Weights of a small transformer language model.
Architecture: LayerNorm before each block, tied embeddings.
Training: a variant of Muon for these matrices, 153M tokens, 9308 steps.
Each number is 50 + 15 x the weight over the matrix's rms, rounded and kept within 0 to 99. Layers, rows and columns count from 0.

# layer 6 MLP down (transposed), 1024x256, rms 0.0703, rows 821-834, columns 0-255
61 49 37 31 31 68 56 50 58 10 61 52 36 57 66 59 39 69 24 45 59 46 62 72 61 51 58 67 54 54 61 37 50 48 37 38 60 32 66 40 42 62 41 62 50 44 30 54 38 46 53 46 73 82 32 48 55 34 45 82 33 36 66 68 45 44 53 40 46 44 55 27 76 42 64 62 58 38 62 48 43 48 61 32 60 50 28 25 53 57 63 53 25 57 46 53 29 34 66 50 79 39 25 77 53 45 50 31 65 60 62 69 44 50 53 55 43 72 33 16 66 33 16 71 52 48 25 60 53 42 36 42 47 50 43 54 75 32 52 20 62 23 77 51 38 79 48 75 53 51 37 48 42 52 26 26 63 34 33 21 43 30 54 60 58 56 30 47 22 66 61 66 34 60 28 89 43 17 47 34 47 36 78 72 56 40 73 49 39 39 56 43 46 63 71 62 47 61 55 27 83 78 47 73 81 51 46 54 15 52 75 66 51 24 37 58 61 89 62 64 30 42 76 51 49 71 56 66 49 42 65 55 33 52 69 40 59 45 51 54 56 49 68 54 49 48 64 42 41 37 42 82 34 32 58 59
71 94 99 50 56 37 62 61 30 27 48 58 55 67 58 42 46 32 45 32 40 42 48 66 45 57 25 41 63 38 19 39 44 68 58 73 38 61 42 72 51 59 32 45 38 15 51 52 61 50 57 35 50 62 47 51 57 52 54 43 41 42 45 49 39 46 44 38 56 61 64 54 32 21 46 22 52 44 50 54 39 35 63 53 64 39 59 61 41 46 56 45 43 71 45 35 75 52 55 56 41 33 57 60 50 42 54 51 51 49 56 82 53 46 61 36 58 46 12 33 38 42 38 45 54 36 50 69 58 34 44 24 70 55 38 62 43 67 64 40 28 46 49 67 60 52 56 50 32 33 34 72 51 55 59 65 35 47 71 58 53 61 42 44 85 51 41 40 54 41 48 55 46 46 69 59 56 68 59 68 33 55 85 35 35 57 55 60 63 57 67 69 41 43 62 31 44 41 49 28 81 40 55 55 56 42 66 42 52 38 44 44 43 45 45 46 43 20 35 65 56 47 80 48 61 48 76 44 24 48 71 56 50 45 30 46 46 47 49 12 21 52 40 77 66 59 47 46 56 58 51 28 73 63 65 43
43 39 40 31 39 61 74 62 68 32 40 41 25 34 48 48 27 60 47 53 56 46 38 54 54 56 51 44 45 67 28 23 52 53 56 53 54 33 35 49 65 44 45 45 46 86 43 56 69 44 30 53 54 44 56 57 53 36 32 57 56 48 61 36 60 64 43 52 33 71 83 45 53 54 22 65 46 44 53 28 67 54 51 41 41 31 70 53 53 54 61 51 48 49 60 33 48 45 65 62 33 50 38 44 61 53 56 44 58 54 41 65 48 59 56 50 87 57 60 21 33 57 51 42 59 53 54 25 68 75 70 51 50 57 44 49 35 73 48 73 65 33 58 40 49 43 61 58 28 46 62 42 43 63 77 25 41 56 46 49 26 47 38 76 48 24 35 57 27 56 72 51 53 59 62 43 40 45 43 46 63 36 43 35 49 51 57 73 37 55 70 50 37 29 33 32 02 65 49 52 51 33 44 57 48 54 32 69 51 57 65 51 58 72 52 45 44 58 96 68 78 31 45 64 58 48 59 51 64 79 30 73 54 68 39 26 67 61 67 35 30 27 39 74 40 23 68 54 61 31 28 55 95 53 63 54
35 44 62 34 52 33 50 66 72 56 51 61 30 66 39 54 53 56 53 45 51 64 67 62 41 65 41 49 55 57 67 81 53 58 50 53 35 36 54 16 22 60 33 64 54 34 37 31 52 43 57 42 37 49 65 51 74 49 46 59 17 51 50 37 54 20 60 48 38 50 33 41 40 80 53 42 50 50 65 37 56 41 61 38 74 55 59 46 54 67 57 53 65 33 62 24 26 32 68 27 72 43 69 49 48 57 71 33 66 44 54 67 48 46 63 57 64 46 44 58 50 46 38 32 49 52 17 62 29 66 55 43 50 43 62 63 78 58 68 59 38 47 46 31 65 31 68 75 48 52 60 37 62 62 50 27 39 72 31 54 74 46 56 59 38 19 42 88 74 42 36 50 63 35 47 59 18 42 41 55 58 40 61 39 47 40 42 63 45 55 33 56 53 69 39 30 41 25 64 64 69 81 49 50 38 60 62 37 43 34 74 56 43 50 78 65 57 60 66 37 34 38 19 72 47 45 39 47 50 60 53 58 52 59 15 49 42 36 50 44 48 44 46 63 42 60 42 40 54 55 44 34 21 65 44 65
51 39 50 31 41 39 59 47 51 57 66 53 49 49 49 41 70 60 43 51 47 49 37 61 53 57 44 64 41 64 33 56 42 50 72 72 43 24 53 48 29 61 58 50 47 36 12 47 63 53 45 52 31 63 51 31 31 16 35 72 57 50 53 54 32 48 61 59 44 38 37 38 46 47 42 53 50 57 59 52 30 31 69 38 33 95 71 47 49 34 85 52 54 50 40 50 43 42 44 46 66 49 67 76 42 57 55 35 54 50 61 43 48 38 29 48 44 69 53 54 33 18 52 45 46 41 51 41 48 28 57 60 59 45 57 28 61 51 22 21 50 69 46 48 64 61 52 44 57 47 86 83 20 54 64 53 54 42 28 70 46 40 60 71 16 50 39 44 35 55 44 32 53 58 51 60 44 66 59 65 18 50 62 53 68 49 73 52 62 46 52 27 57 30 57 29 18 56 58 56 46 50 47 56 48 34 54 54 48 27 35 34 36 49 38 71 73 41 29 54 69 45 57 42 45 40 62 69 52 71 63 57 61 45 58 80 62 64 49 33 71 45 40 48 84 83 58 42 51 27 82 71 51 25 18 42
44 67 22 53 35 44 47 63 41 37 70 38 63 37 63 68 58 38 46 62 55 60 70 12 40 46 53 40 58 32 49 47 37 46 30 51 44 35 47 70 52 66 53 76 64 45 48 46 28 44 50 41 34 40 62 55 71 52 48 66 52 54 61 45 39 43 48 61 30 63 32 64 54 66 51 53 66 49 44 57 62 51 52 35 64 89 45 35 45 61 41 61 52 58 52 42 62 53 66 48 57 33 46 34 71 58 48 47 41 64 55 41 69 30 63 67 52 66 28 51 63 39 64 50 34 65 44 23 70 56 56 48 41 60 54 63 56 53 70 44 45 31 42 50 46 39 50 42 40 13 60 57 51 60 39 39 72 20 67 56 63 30 25 73 42 79 55 44 69 41 47 33 45 43 35 56 39 16 98 43 76 39 67 50 50 54 45 61 84 73 57 70 27 45 72 30 72 49 67 29 62 34 54 13 49 58 54 53 43 49 52 57 31 55 50 59 40 48 36 30 48 60 58 50 49 34 39 77 66 48 51 71 56 72 86 57 37 52 56 20 55 37 62 30 47 48 61 75 44 36 16 37 59 78 66 35
53 69 59 43 46 60 45 01 28 41 64 68 55 57 41 41 57 43 62 49 75 50 41 43 52 47 42 45 39 46 51 62 39 61 64 74 44 56 59 43 13 60 66 61 72 60 78 39 55 39 49 67 49 42 77 49 70 46 53 49 64 45 52 56 55 31 62 60 32 50 77 24 47 47 54 50 31 63 63 57 58 50 05 59 45 71 76 35 55 47 57 50 69 31 53 78 61 25 35 91 40 39 32 56 85 16 60 41 54 38 60 73 60 46 51 42 61 26 34 43 53 62 38 35 43 21 55 36 81 27 43 43 34 83 61 55 54 32 40 78 72 64 63 63 24 41 60 45 22 64 66 54 28 55 56 55 58 34 45 39 34 43 40 80 30 60 48 19 77 37 47 44 26 59 37 51 64 68 55 53 74 15 58 23 67 55 47 51 58 44 40 56 68 80 44 70 54 68 47 42 74 32 45 25 35 37 55 49 66 33 25 48 29 54 33 87 47 59 45 33 53 72 47 48 75 63 33 30 57 44 40 51 51 61 46 63 42 38 39 65 40 54 67 48 40 48 69 24 62 63 68 48 33 41 55 47
41 50 73 68 57 56 75 40 55 49 54 66 00 06 47 40 35 62 80 23 55 25 43 52 42 36 58 43 50 48 48 34 14 15 56 46 42 37 58 34 28 48 51 44 68 40 45 71 61 55 77 20 56 70 40 41 60 32 44 70 71 66 49 62 56 70 50 45 57 62 49 27 51 47 43 19 61 44 56 73 77 22 30 38 62 19 73 29 38 52 79 26 44 68 66 44 50 44 29 37 40 61 44 49 41 62 71 26 29 47 65 64 48 48 70 59 34 34 40 61 41 75 69 40 22 29 39 17 39 56 26 52 49 53 38 73 47 50 63 56 49 66 18 47 49 52 56 57 12 51 48 39 55 71 24 37 67 42 50 28 45 45 73 36 61 53 63 69 80 62 58 46 45 74 43 57 56 42 86 43 35 32 94 52 20 21 17 42 44 39 45 75 58 21 51 65 60 68 38 53 70 35 45 40 76 44 51 43 62 46 34 68 48 33 55 56 62 58 48 47 16 54 19 40 38 64 22 57 64 42 74 60 84 42 47 78 18 37 69 51 40 49 52 64 59 29 72 48 68 48 52 50 33 27 45 51
69 46 50 57 88 32 40 68 65 55 42 39 39 45 45 51 40 46 48 43 39 44 47 48 40 18 38 58 31 59 33 70 41 47 66 25 61 61 48 62 36 59 68 42 66 48 55 49 46 44 41 50 65 57 59 27 26 35 66 67 43 70 44 41 54 60 39 64 48 56 54 41 57 55 49 66 65 54 19 65 32 67 56 41 75 38 42 66 51 37 45 27 41 53 43 58 46 48 58 54 53 36 36 39 64 54 46 57 59 68 50 54 71 60 62 32 74 47 56 33 76 55 49 38 59 55 41 51 52 74 45 41 43 69 59 48 50 37 53 59 44 59 58 69 46 53 32 55 59 33 58 64 69 63 34 44 34 49 48 34 40 73 55 40 77 58 35 55 59 36 28 27 46 59 47 25 46 41 55 22 48 36 56 54 42 36 57 58 50 56 50 43 24 34 30 46 70 68 47 66 55 43 41 38 53 49 55 56 36 53 58 30 53 63 42 52 51 66 43 34 38 51 52 49 41 58 50 53 68 64 44 47 44 56 45 51 47 47 57 10 57 38 41 73 46 44 59 40 61 66 37 48 47 36 26 54
43 67 37 54 38 61 72 55 36 41 66 59 51 53 62 25 33 30 58 57 45 77 64 48 47 53 62 66 52 66 33 65 60 54 65 68 46 60 53 50 81 51 51 37 39 39 61 65 57 55 43 56 46 55 66 60 37 47 69 57 47 51 40 34 52 34 51 62 69 34 49 58 50 48 39 69 42 37 62 26 56 45 39 46 26 45 44 47 38 26 25 22 57 52 33 53 57 54 49 64 71 76 27 55 45 54 33 53 62 39 47 55 45 66 54 38 59 77 43 87 46 58 81 54 08 43 32 70 63 49 43 55 63 48 44 51 45 36 56 51 50 18 53 29 70 61 72 51 55 53 60 49 40 16 26 77 40 33 32 44 42 23 54 32 46 28 63 39 47 34 24 59 55 65 67 58 48 33 43 46 53 62 41 34 45 67 63 51 54 49 31 38 34 56 65 27 36 42 42 49 40 49 60 80 61 62 48 24 44 41 51 46 62 53 42 59 61 35 32 42 52 60 43 29 28 28 52 74 47 61 41 72 58 66 35 39 67 40 48 35 59 35 38 33 53 29 06 62 38 73 75 14 54 88 36 34
61 54 43 66 62 53 42 43 42 52 34 60 41 47 55 56 43 60 63 59 85 11 43 63 51 24 85 48 55 38 33 31 22 38 27 56 43 31 22 48 42 68 74 56 52 36 54 92 60 60 22 54 56 42 64 44 40 41 75 38 32 71 36 22 56 58 23 40 64 24 26 25 44 64 57 93 49 44 66 62 70 47 71 23 32 67 64 47 39 25 50 14 44 55 74 61 40 26 30 22 63 37 50 39 22 05 52 67 48 45 59 51 54 57 45 40 28 24 65 61 52 49 40 59 27 47 60 65 59 67 42 40 46 45 47 46 30 65 19 56 47 50 42 61 46 71 40 38 37 43 64 56 51 57 49 43 67 53 23 48 59 44 39 43 42 73 67 41 43 58 60 44 53 77 33 60 44 51 38 68 74 51 38 50 35 53 53 48 54 49 41 36 58 28 59 32 45 52 55 70 40 46 20 44 33 49 69 50 42 64 59 54 50 50 62 61 55 52 47 54 68 40 76 37 49 54 47 42 32 63 72 38 47 58 68 49 41 26 56 46 32 50 41 61 60 56 78 15 45 70 57 67 60 51 73 72
33 68 63 54 65 52 15 44 48 45 56 87 70 59 47 70 53 44 41 62 76 31 25 80 37 72 62 34 39 60 42 57 23 62 44 56 62 58 52 70 75 57 41 44 48 59 56 54 57 47 41 42 40 67 49 12 56 41 58 49 41 73 47 51 40 40 64 34 22 69 56 50 60 70 38 50 64 67 57 27 29 59 55 61 76 63 53 53 72 83 37 59 46 44 65 87 35 64 75 48 50 31 30 69 51 40 55 38 67 40 17 54 30 57 26 60 56 80 63 59 69 53 30 59 93 40 64 28 13 58 61 68 39 39 65 60 30 44 58 29 72 41 39 45 55 50 76 67 39 33 64 53 18 36 58 55 29 45 44 44 32 39 38 45 32 36 51 48 39 46 51 29 78 62 25 48 74 49 46 40 72 68 75 44 60 71 49 36 30 38 37 71 64 60 55 77 42 40 27 56 53 26 53 69 52 19 29 76 57 57 31 65 61 67 53 29 43 51 63 53 53 54 49 49 53 59 73 43 47 52 84 75 47 43 40 41 41 64 37 60 34 46 62 41 47 77 52 49 48 31 60 54 66 55 72 70
22 59 56 45 65 18 41 50 68 75 19 58 24 25 79 47 69 28 64 53 43 40 11 20 46 52 19 27 55 43 17 77 46 63 35 49 39 63 43 67 61 57 96 28 45 31 46 47 58 73 79 58 39 61 48 00 74 53 50 19 47 34 47 36 42 39 71 66 27 41 35 55 48 54 34 30 61 29 36 34 53 53 58 57 32 43 35 50 30 49 57 37 55 42 74 47 68 54 34 16 88 68 39 57 68 72 55 56 73 78 58 40 30 34 35 60 96 37 60 25 41 57 50 35 63 36 62 46 25 68 15 45 61 58 50 19 52 57 26 40 62 58 49 29 29 38 42 32 53 47 74 48 23 57 38 54 33 64 66 74 59 51 27 52 26 49 65 55 68 38 58 47 55 33 77 47 49 57 76 48 70 67 82 64 39 35 30 53 42 67 47 86 55 04 75 70 77 46 61 47 46 51 44 64 68 70 52 41 32 33 41 82 31 51 59 54 21 58 34 61 53 72 53 25 72 55 53 72 40 35 41 37 46 67 50 37 60 64 54 54 50 22 62 74 75 45 38 70 52 52 53 45 12 22 43 56
26 41 53 50 50 56 66 55 32 68 52 54 56 68 55 46 49 56 44 30 45 47 48 45 51 63 36 51 59 59 51 73 65 21 53 62 46 63 55 75 47 42 61 49 51 45 85 54 55 64 61 56 55 37 60 19 66 47 67 31 56 10 36 62 43 38 48 63 51 60 54 21 48 54 39 38 43 41 67 46 34 50 74 28 58 52 33 82 72 76 32 42 73 28 62 63 31 36 69 60 29 59 71 59 47 46 58 52 17 58 53 53 62 48 53 67 65 11 51 28 78 69 24 53 62 65 43 49 54 31 58 30 53 54 78 53 39 39 67 52 50 71 46 51 64 42 59 68 60 45 73 21 86 31 68 29 69 66 64 55 56 72 46 57 53 34 33 45 17 42 38 65 58 54 40 61 44 40 63 59 59 64 48 50 42 34 51 72 61 62 47 47 10 43 55 60 44 52 26 50 54 22 69 73 44 60 44 34 13 47 37 47 50 32 41 48 34 37 29 69 71 67 37 81 60 55 42 58 43 28 30 46 37 53 55 52 28 73 37 37 96 30 75 58 61 61 81 64 42 52 57 68 42 62 48 31
# layer 6 MLP up, 1024x256, rms 0.145, rows 822-834, columns 0-255
68 55 50 51 35 41 39 36 32 35 35 30 56 52 36 69 69 39 74 38 45 38 59 73 30 50 33 61 43 44 43 73 65 51 63 47 43 42 32 72 49 33 49 72 22 29 28 46 36 32 64 30 61 45 55 58 46 73 64 43 42 22 50 46 38 47 43 47 60 42 70 38 49 50 43 55 46 42 43 43 69 48 35 55 36 44 49 36 45 71 45 51 54 56 47 29 77 60 52 45 41 23 57 56 29 26 38 53 11 42 43 33 27 58 30 28 24 57 49 62 44 37 72 40 71 61 50 42 49 39 30 49 56 47 38 55 33 38 55 54 71 48 70 61 61 90 41 28 61 19 44 52 74 77 56 43 45 70 58 23 71 32 56 23 60 56 94 42 29 44 42 69 64 31 28 48 85 64 36 37 16 69 64 49 17 25 64 68 61 64 53 58 55 36 39 49 36 50 53 53 52 48 46 62 51 65 12 19 83 30 44 65 38 58 65 65 34 51 51 50 20 28 60 81 43 63 48 40 32 59 39 43 30 59 48 37 59 32 40 33 37 52 45 35 48 42 42 51 35 48 52 45 43 49 47 62
33 63 60 61 30 43 26 87 59 60 24 53 37 45 35 73 69 56 59 39 34 62 20 40 41 52 39 71 51 50 73 31 47 70 47 74 66 53 32 59 68 46 40 61 34 48 51 56 66 33 46 45 47 30 61 51 64 44 55 70 57 22 52 43 75 32 36 33 51 55 45 36 59 67 71 62 65 47 50 28 42 62 63 54 57 60 67 64 42 46 59 44 40 68 32 49 73 34 16 29 66 57 62 52 53 81 49 34 54 28 32 31 47 48 65 31 47 51 41 34 54 54 79 25 56 34 38 50 50 53 15 77 25 54 49 50 42 42 58 69 72 55 44 51 43 34 52 36 54 27 44 36 54 37 43 35 44 35 38 54 54 36 39 39 68 34 37 24 64 44 60 63 77 55 59 54 40 33 52 49 59 38 50 39 81 56 47 33 40 48 54 52 67 70 50 72 47 66 40 41 68 56 57 59 59 61 38 74 35 40 26 51 48 58 50 62 60 48 41 50 46 62 63 52 43 54 65 59 49 57 55 78 20 26 51 44 36 47 44 58 50 43 62 36 45 70 65 72 51 51 51 38 46 65 46 41
51 36 34 33 48 21 57 68 44 60 53 56 45 72 38 41 84 55 34 52 63 55 53 66 31 46 42 74 55 50 75 78 52 50 52 45 21 40 29 46 37 37 57 23 62 37 71 27 58 71 65 24 64 62 26 67 52 38 27 46 57 71 41 49 58 49 52 44 50 54 35 04 76 46 57 33 46 58 45 40 46 71 45 71 39 91 48 97 42 47 76 74 63 67 62 63 37 14 44 39 47 39 19 47 42 52 46 48 55 48 56 58 54 76 61 61 47 34 34 51 35 49 29 67 40 38 33 62 57 41 40 61 42 51 52 66 38 55 54 50 49 56 59 47 54 74 60 63 36 25 60 56 54 60 56 51 26 45 45 50 35 45 30 37 52 23 55 38 61 52 71 31 44 47 47 82 41 44 55 46 38 43 68 57 71 66 53 54 44 64 33 45 39 41 47 39 50 43 38 49 38 59 55 45 56 39 63 45 61 48 48 27 30 25 56 32 46 05 21 59 46 76 65 59 36 62 66 53 88 56 65 68 57 70 63 66 52 54 36 47 50 74 37 55 20 37 49 41 39 48 47 67 33 33 65 47
21 16 46 45 99 46 43 32 50 61 70 60 70 59 55 66 60 61 57 55 51 73 63 39 38 47 29 60 00 56 41 84 70 50 56 55 42 85 61 74 59 50 48 59 50 27 68 52 43 40 39 42 68 36 16 70 33 36 63 85 53 28 76 31 33 32 44 71 57 49 48 40 25 44 53 70 38 71 21 51 67 53 90 46 58 67 65 56 51 39 50 24 50 34 55 52 72 48 52 51 65 56 58 59 41 55 65 29 42 33 71 55 75 55 28 47 32 61 70 57 42 48 56 69 49 45 61 32 59 46 31 84 44 67 28 55 20 77 76 50 63 47 90 54 57 39 59 43 52 35 56 64 55 50 70 47 29 61 58 43 43 69 36 12 77 89 63 58 44 53 41 34 32 23 27 61 31 65 55 56 67 60 33 32 62 64 37 45 45 62 80 69 68 45 45 24 65 55 60 56 64 34 56 44 39 41 15 27 60 26 13 36 41 80 24 63 53 63 35 36 53 51 38 31 71 35 54 55 49 65 44 46 44 48 33 52 17 32 57 46 53 43 53 53 59 45 68 33 70 81 43 78 63 59 56 83
46 77 45 51 49 57 38 31 44 40 52 63 41 59 60 46 30 50 39 55 41 49 44 49 39 41 53 46 25 29 61 45 39 60 57 61 68 22 72 54 44 42 59 47 46 32 35 58 56 43 37 63 69 61 45 53 30 47 63 71 49 35 70 69 52 49 59 67 49 53 57 71 41 64 63 38 83 58 52 34 61 53 34 49 35 40 37 78 48 58 54 61 24 56 69 59 77 22 27 46 57 57 69 52 59 22 53 32 70 26 46 65 52 47 50 45 47 58 75 20 52 47 61 37 64 37 60 53 37 71 53 39 23 56 47 26 37 27 54 25 40 49 12 32 54 55 56 37 32 46 46 60 45 47 24 48 36 35 48 44 36 52 55 65 55 66 32 49 45 38 84 56 67 44 61 68 81 66 73 51 84 47 47 62 55 79 40 51 53 57 50 45 48 53 72 42 56 61 61 44 53 57 43 50 59 51 42 63 38 43 68 65 54 36 32 48 75 51 20 52 72 27 51 43 65 34 34 49 60 50 31 32 43 59 45 52 42 94 57 32 64 91 60 72 40 69 26 53 50 42 59 44 60 53 71 58
35 36 39 45 57 62 51 69 48 44 48 53 60 64 48 71 33 41 33 73 77 33 45 24 25 65 66 43 48 48 40 77 62 52 54 53 51 25 65 49 68 20 45 70 75 35 68 77 36 39 96 53 77 61 37 49 31 31 40 58 48 52 54 51 55 26 62 75 47 22 28 69 67 52 71 44 54 63 37 47 53 33 71 51 47 76 81 37 33 76 61 42 55 64 44 37 76 90 46 40 69 44 45 80 71 25 37 61 31 62 87 33 60 27 39 51 23 52 71 45 48 30 73 16 41 56 65 52 52 61 34 28 56 53 30 52 72 32 45 42 62 46 65 37 17 51 55 49 53 77 56 79 61 60 65 44 64 46 62 24 25 39 46 19 56 66 72 33 33 63 36 32 51 54 37 51 61 37 36 39 63 42 55 50 34 53 70 49 32 57 54 17 73 40 48 99 46 47 36 42 60 64 59 30 62 46 55 29 40 54 35 55 72 40 51 40 45 50 17 40 54 31 51 29 49 77 22 56 35 64 48 61 59 79 60 36 59 38 35 63 57 54 22 50 51 73 63 53 45 72 34 54 37 44 35 25
52 78 48 61 35 34 54 70 73 46 53 19 31 48 48 66 43 37 20 75 55 53 31 43 36 67 37 60 47 17 24 46 39 47 41 31 61 29 54 66 37 59 36 42 42 66 63 42 46 70 39 62 39 38 67 45 63 77 46 81 38 44 41 50 51 60 37 34 28 26 23 25 69 63 67 40 67 46 96 59 47 44 30 44 34 72 58 49 39 40 29 36 49 49 53 70 28 31 60 62 43 83 59 41 60 68 60 29 67 23 78 53 41 45 39 58 57 54 71 46 53 56 52 51 41 86 52 44 54 45 57 57 52 33 75 42 38 61 39 58 45 71 46 37 49 52 37 68 09 99 81 48 39 65 58 52 46 55 38 68 47 60 47 50 34 46 55 66 52 41 34 51 32 47 60 68 29 48 43 34 48 54 84 56 55 36 77 51 47 47 45 51 33 65 40 26 66 43 63 54 63 67 70 34 42 59 64 57 58 61 40 27 71 56 35 37 71 58 18 53 61 66 15 70 39 32 76 70 68 41 42 40 37 51 53 23 43 37 52 46 17 75 60 44 49 34 55 37 58 69 32 35 28 44 69 64
70 35 39 46 45 45 43 34 44 44 50 54 47 35 72 58 35 64 66 68 44 57 30 41 38 31 44 20 39 51 44 40 49 45 50 63 53 49 64 51 86 50 53 52 41 99 60 54 47 75 60 57 47 79 85 36 43 46 35 39 70 49 35 25 47 38 62 64 53 48 63 35 46 60 46 39 33 46 39 53 52 62 66 55 56 47 62 54 27 59 40 52 75 53 63 48 77 51 55 60 55 58 55 20 57 50 38 75 55 34 62 31 34 49 36 40 51 05 67 51 42 30 51 58 57 50 63 55 41 47 59 40 49 58 60 39 34 53 46 36 73 56 47 62 45 42 28 49 32 51 53 52 63 55 64 56 57 72 64 45 39 46 33 22 71 29 47 53 62 60 76 37 65 71 46 67 53 56 51 57 63 63 70 99 32 43 63 39 41 54 60 56 73 47 59 50 43 49 70 40 66 44 80 75 53 54 55 44 48 37 48 81 52 36 41 66 40 47 55 46 22 46 31 55 64 44 20 62 71 58 42 60 48 36 31 49 45 76 51 22 46 50 46 67 64 56 30 42 53 46 16 65 48 45 59 39
42 45 75 57 43 34 42 34 50 63 53 39 51 49 43 57 31 54 00 47 44 38 51 24 32 68 64 60 56 37 48 41 69 53 53 50 42 53 38 38 21 51 36 61 64 42 84 51 42 31 27 59 40 47 25 95 64 64 42 70 44 28 35 44 52 48 50 51 34 43 62 35 33 51 42 42 50 58 50 33 32 56 71 42 57 31 55 42 48 56 64 54 57 41 64 35 64 33 50 65 51 63 55 42 52 51 50 68 49 55 72 54 31 59 55 47 32 43 55 38 71 56 35 88 48 61 32 57 61 66 58 52 61 45 42 41 57 39 41 57 47 72 61 42 46 27 56 61 83 26 27 48 29 49 26 53 62 37 63 46 67 66 74 59 37 37 52 38 36 32 47 46 39 34 38 78 70 38 61 42 44 48 42 46 29 45 64 59 23 31 26 29 64 77 47 67 56 48 60 30 46 40 57 53 38 45 46 54 47 57 42 30 47 46 39 41 44 52 45 58 61 62 68 27 51 65 45 42 60 65 56 59 40 59 58 45 31 34 68 42 64 38 61 21 45 60 40 32 72 79 40 60 71 59 84 84
44 51 51 29 33 52 41 53 50 33 56 59 41 53 42 59 47 25 41 65 44 35 41 47 56 63 54 65 59 41 55 30 46 51 11 42 38 53 65 29 41 26 56 22 46 34 74 23 55 74 00 39 49 54 66 48 72 52 26 33 58 76 46 60 57 67 59 58 32 44 44 68 64 49 34 71 53 17 82 55 54 68 68 28 58 75 37 60 50 48 62 41 49 53 43 22 62 68 54 61 57 34 41 49 58 66 68 01 36 51 50 60 38 70 58 39 52 55 57 54 72 59 55 46 35 81 55 71 51 32 63 89 61 54 17 86 35 51 19 57 54 54 43 40 49 54 58 62 43 49 44 43 62 55 57 45 68 99 51 59 64 55 35 50 79 38 71 49 57 58 56 52 51 43 65 59 38 40 68 43 47 49 44 55 31 47 30 35 50 32 37 47 76 50 67 36 34 61 45 53 57 59 47 38 23 56 47 58 35 63 45 69 33 45 48 42 66 30 14 58 71 50 37 26 45 50 60 62 38 40 24 53 62 29 43 70 93 39 57 62 49 49 28 56 46 71 37 78 61 48 65 22 81 27 52 31
50 74 65 73 41 55 44 47 96 40 30 42 44 46 54 54 54 27 52 47 31 65 35 74 41 45 65 63 38 61 44 41 41 86 45 60 50 24 45 53 60 29 45 44 64 94 29 47 58 58 44 57 41 54 36 49 99 60 28 24 72 34 38 53 48 36 42 60 53 47 59 54 30 25 68 36 96 71 42 46 38 59 71 43 61 44 38 80 67 47 68 73 46 48 40 69 31 61 82 30 43 54 42 50 53 48 58 57 51 61 59 50 62 81 50 43 45 65 39 45 40 53 51 27 59 38 64 56 51 56 56 57 46 19 60 47 49 83 71 75 48 23 47 56 76 35 51 29 55 65 52 58 61 71 41 45 54 55 47 65 33 54 65 27 29 58 38 61 34 63 62 36 31 70 66 36 31 46 50 67 33 36 57 38 49 63 64 61 59 62 60 62 48 35 52 46 50 49 24 63 42 38 66 41 68 34 46 45 49 37 02 38 69 29 46 57 65 35 41 53 26 37 37 53 53 55 52 28 47 41 54 73 35 36 44 21 66 47 53 80 27 41 52 19 62 73 43 36 47 46 46 50 39 36 56 53
85 50 62 59 61 35 07 59 40 47 52 50 20 40 47 78 48 24 99 47 81 51 61 64 34 47 61 52 36 34 51 77 59 78 26 10 59 72 74 36 51 54 80 56 60 48 42 84 53 44 66 52 25 40 54 61 51 71 27 63 63 20 88 67 43 37 62 58 38 33 56 46 52 40 31 59 64 18 77 39 60 75 69 00 38 52 37 54 36 25 65 54 61 31 74 10 34 65 24 20 48 00 59 52 61 64 51 49 51 38 68 57 44 52 41 42 85 29 41 56 33 36 38 46 49 79 79 49 40 38 37 54 62 41 57 45 82 45 25 67 38 50 46 71 29 41 43 52 58 59 67 55 50 73 42 49 53 60 54 64 49 36 64 43 25 49 78 53 58 48 65 39 51 49 53 64 56 63 47 40 53 48 76 77 25 35 45 40 50 47 53 40 44 59 43 72 75 35 37 57 44 32 46 49 56 62 59 53 46 64 19 67 32 22 44 66 61 61 46 42 65 39 65 17 33 61 41 51 23 53 64 42 13 62 52 24 53 24 69 68 59 40 80 47 29 46 47 51 59 67 20 51 51 51 70 30
72 50 69 61 56 70 42 60 55 65 63 82 57 62 70 34 77 21 60 74 39 49 60 76 62 49 44 59 29 44 55 50 38 32 49 38 42 51 32 67 50 63 30 51 82 22 49 60 60 55 53 47 32 34 38 42 33 71 36 67 25 52 70 43 60 53 46 56 31 36 37 43 52 49 56 37 81 31 66 58 62 63 79 47 82 37 43 52 74 39 51 42 63 57 57 51 79 52 23 19 62 44 47 27 38 57 15 45 23 67 59 62 51 58 41 72 57 43 90 63 71 53 58 40 43 39 53 62 67 55 24 40 57 64 65 47 21 50 43 57 93 45 67 25 54 65 46 54 35 46 61 26 50 59 63 74 32 47 76 42 37 58 42 62 31 31 42 38 25 45 08 52 26 54 53 49 50 49 38 48 58 43 41 27 45 66 54 47 62 30 75 50 39 47 38 48 28 50 34 48 47 30 50 06 58 49 57 63 42 36 29 40 79 39 61 42 45 60 45 67 57 50 28 78 35 49 20 57 38 55 65 49 72 54 69 47 59 57 52 40 64 53 63 74 57 43 67 82 39 67 23 33 51 48 40 54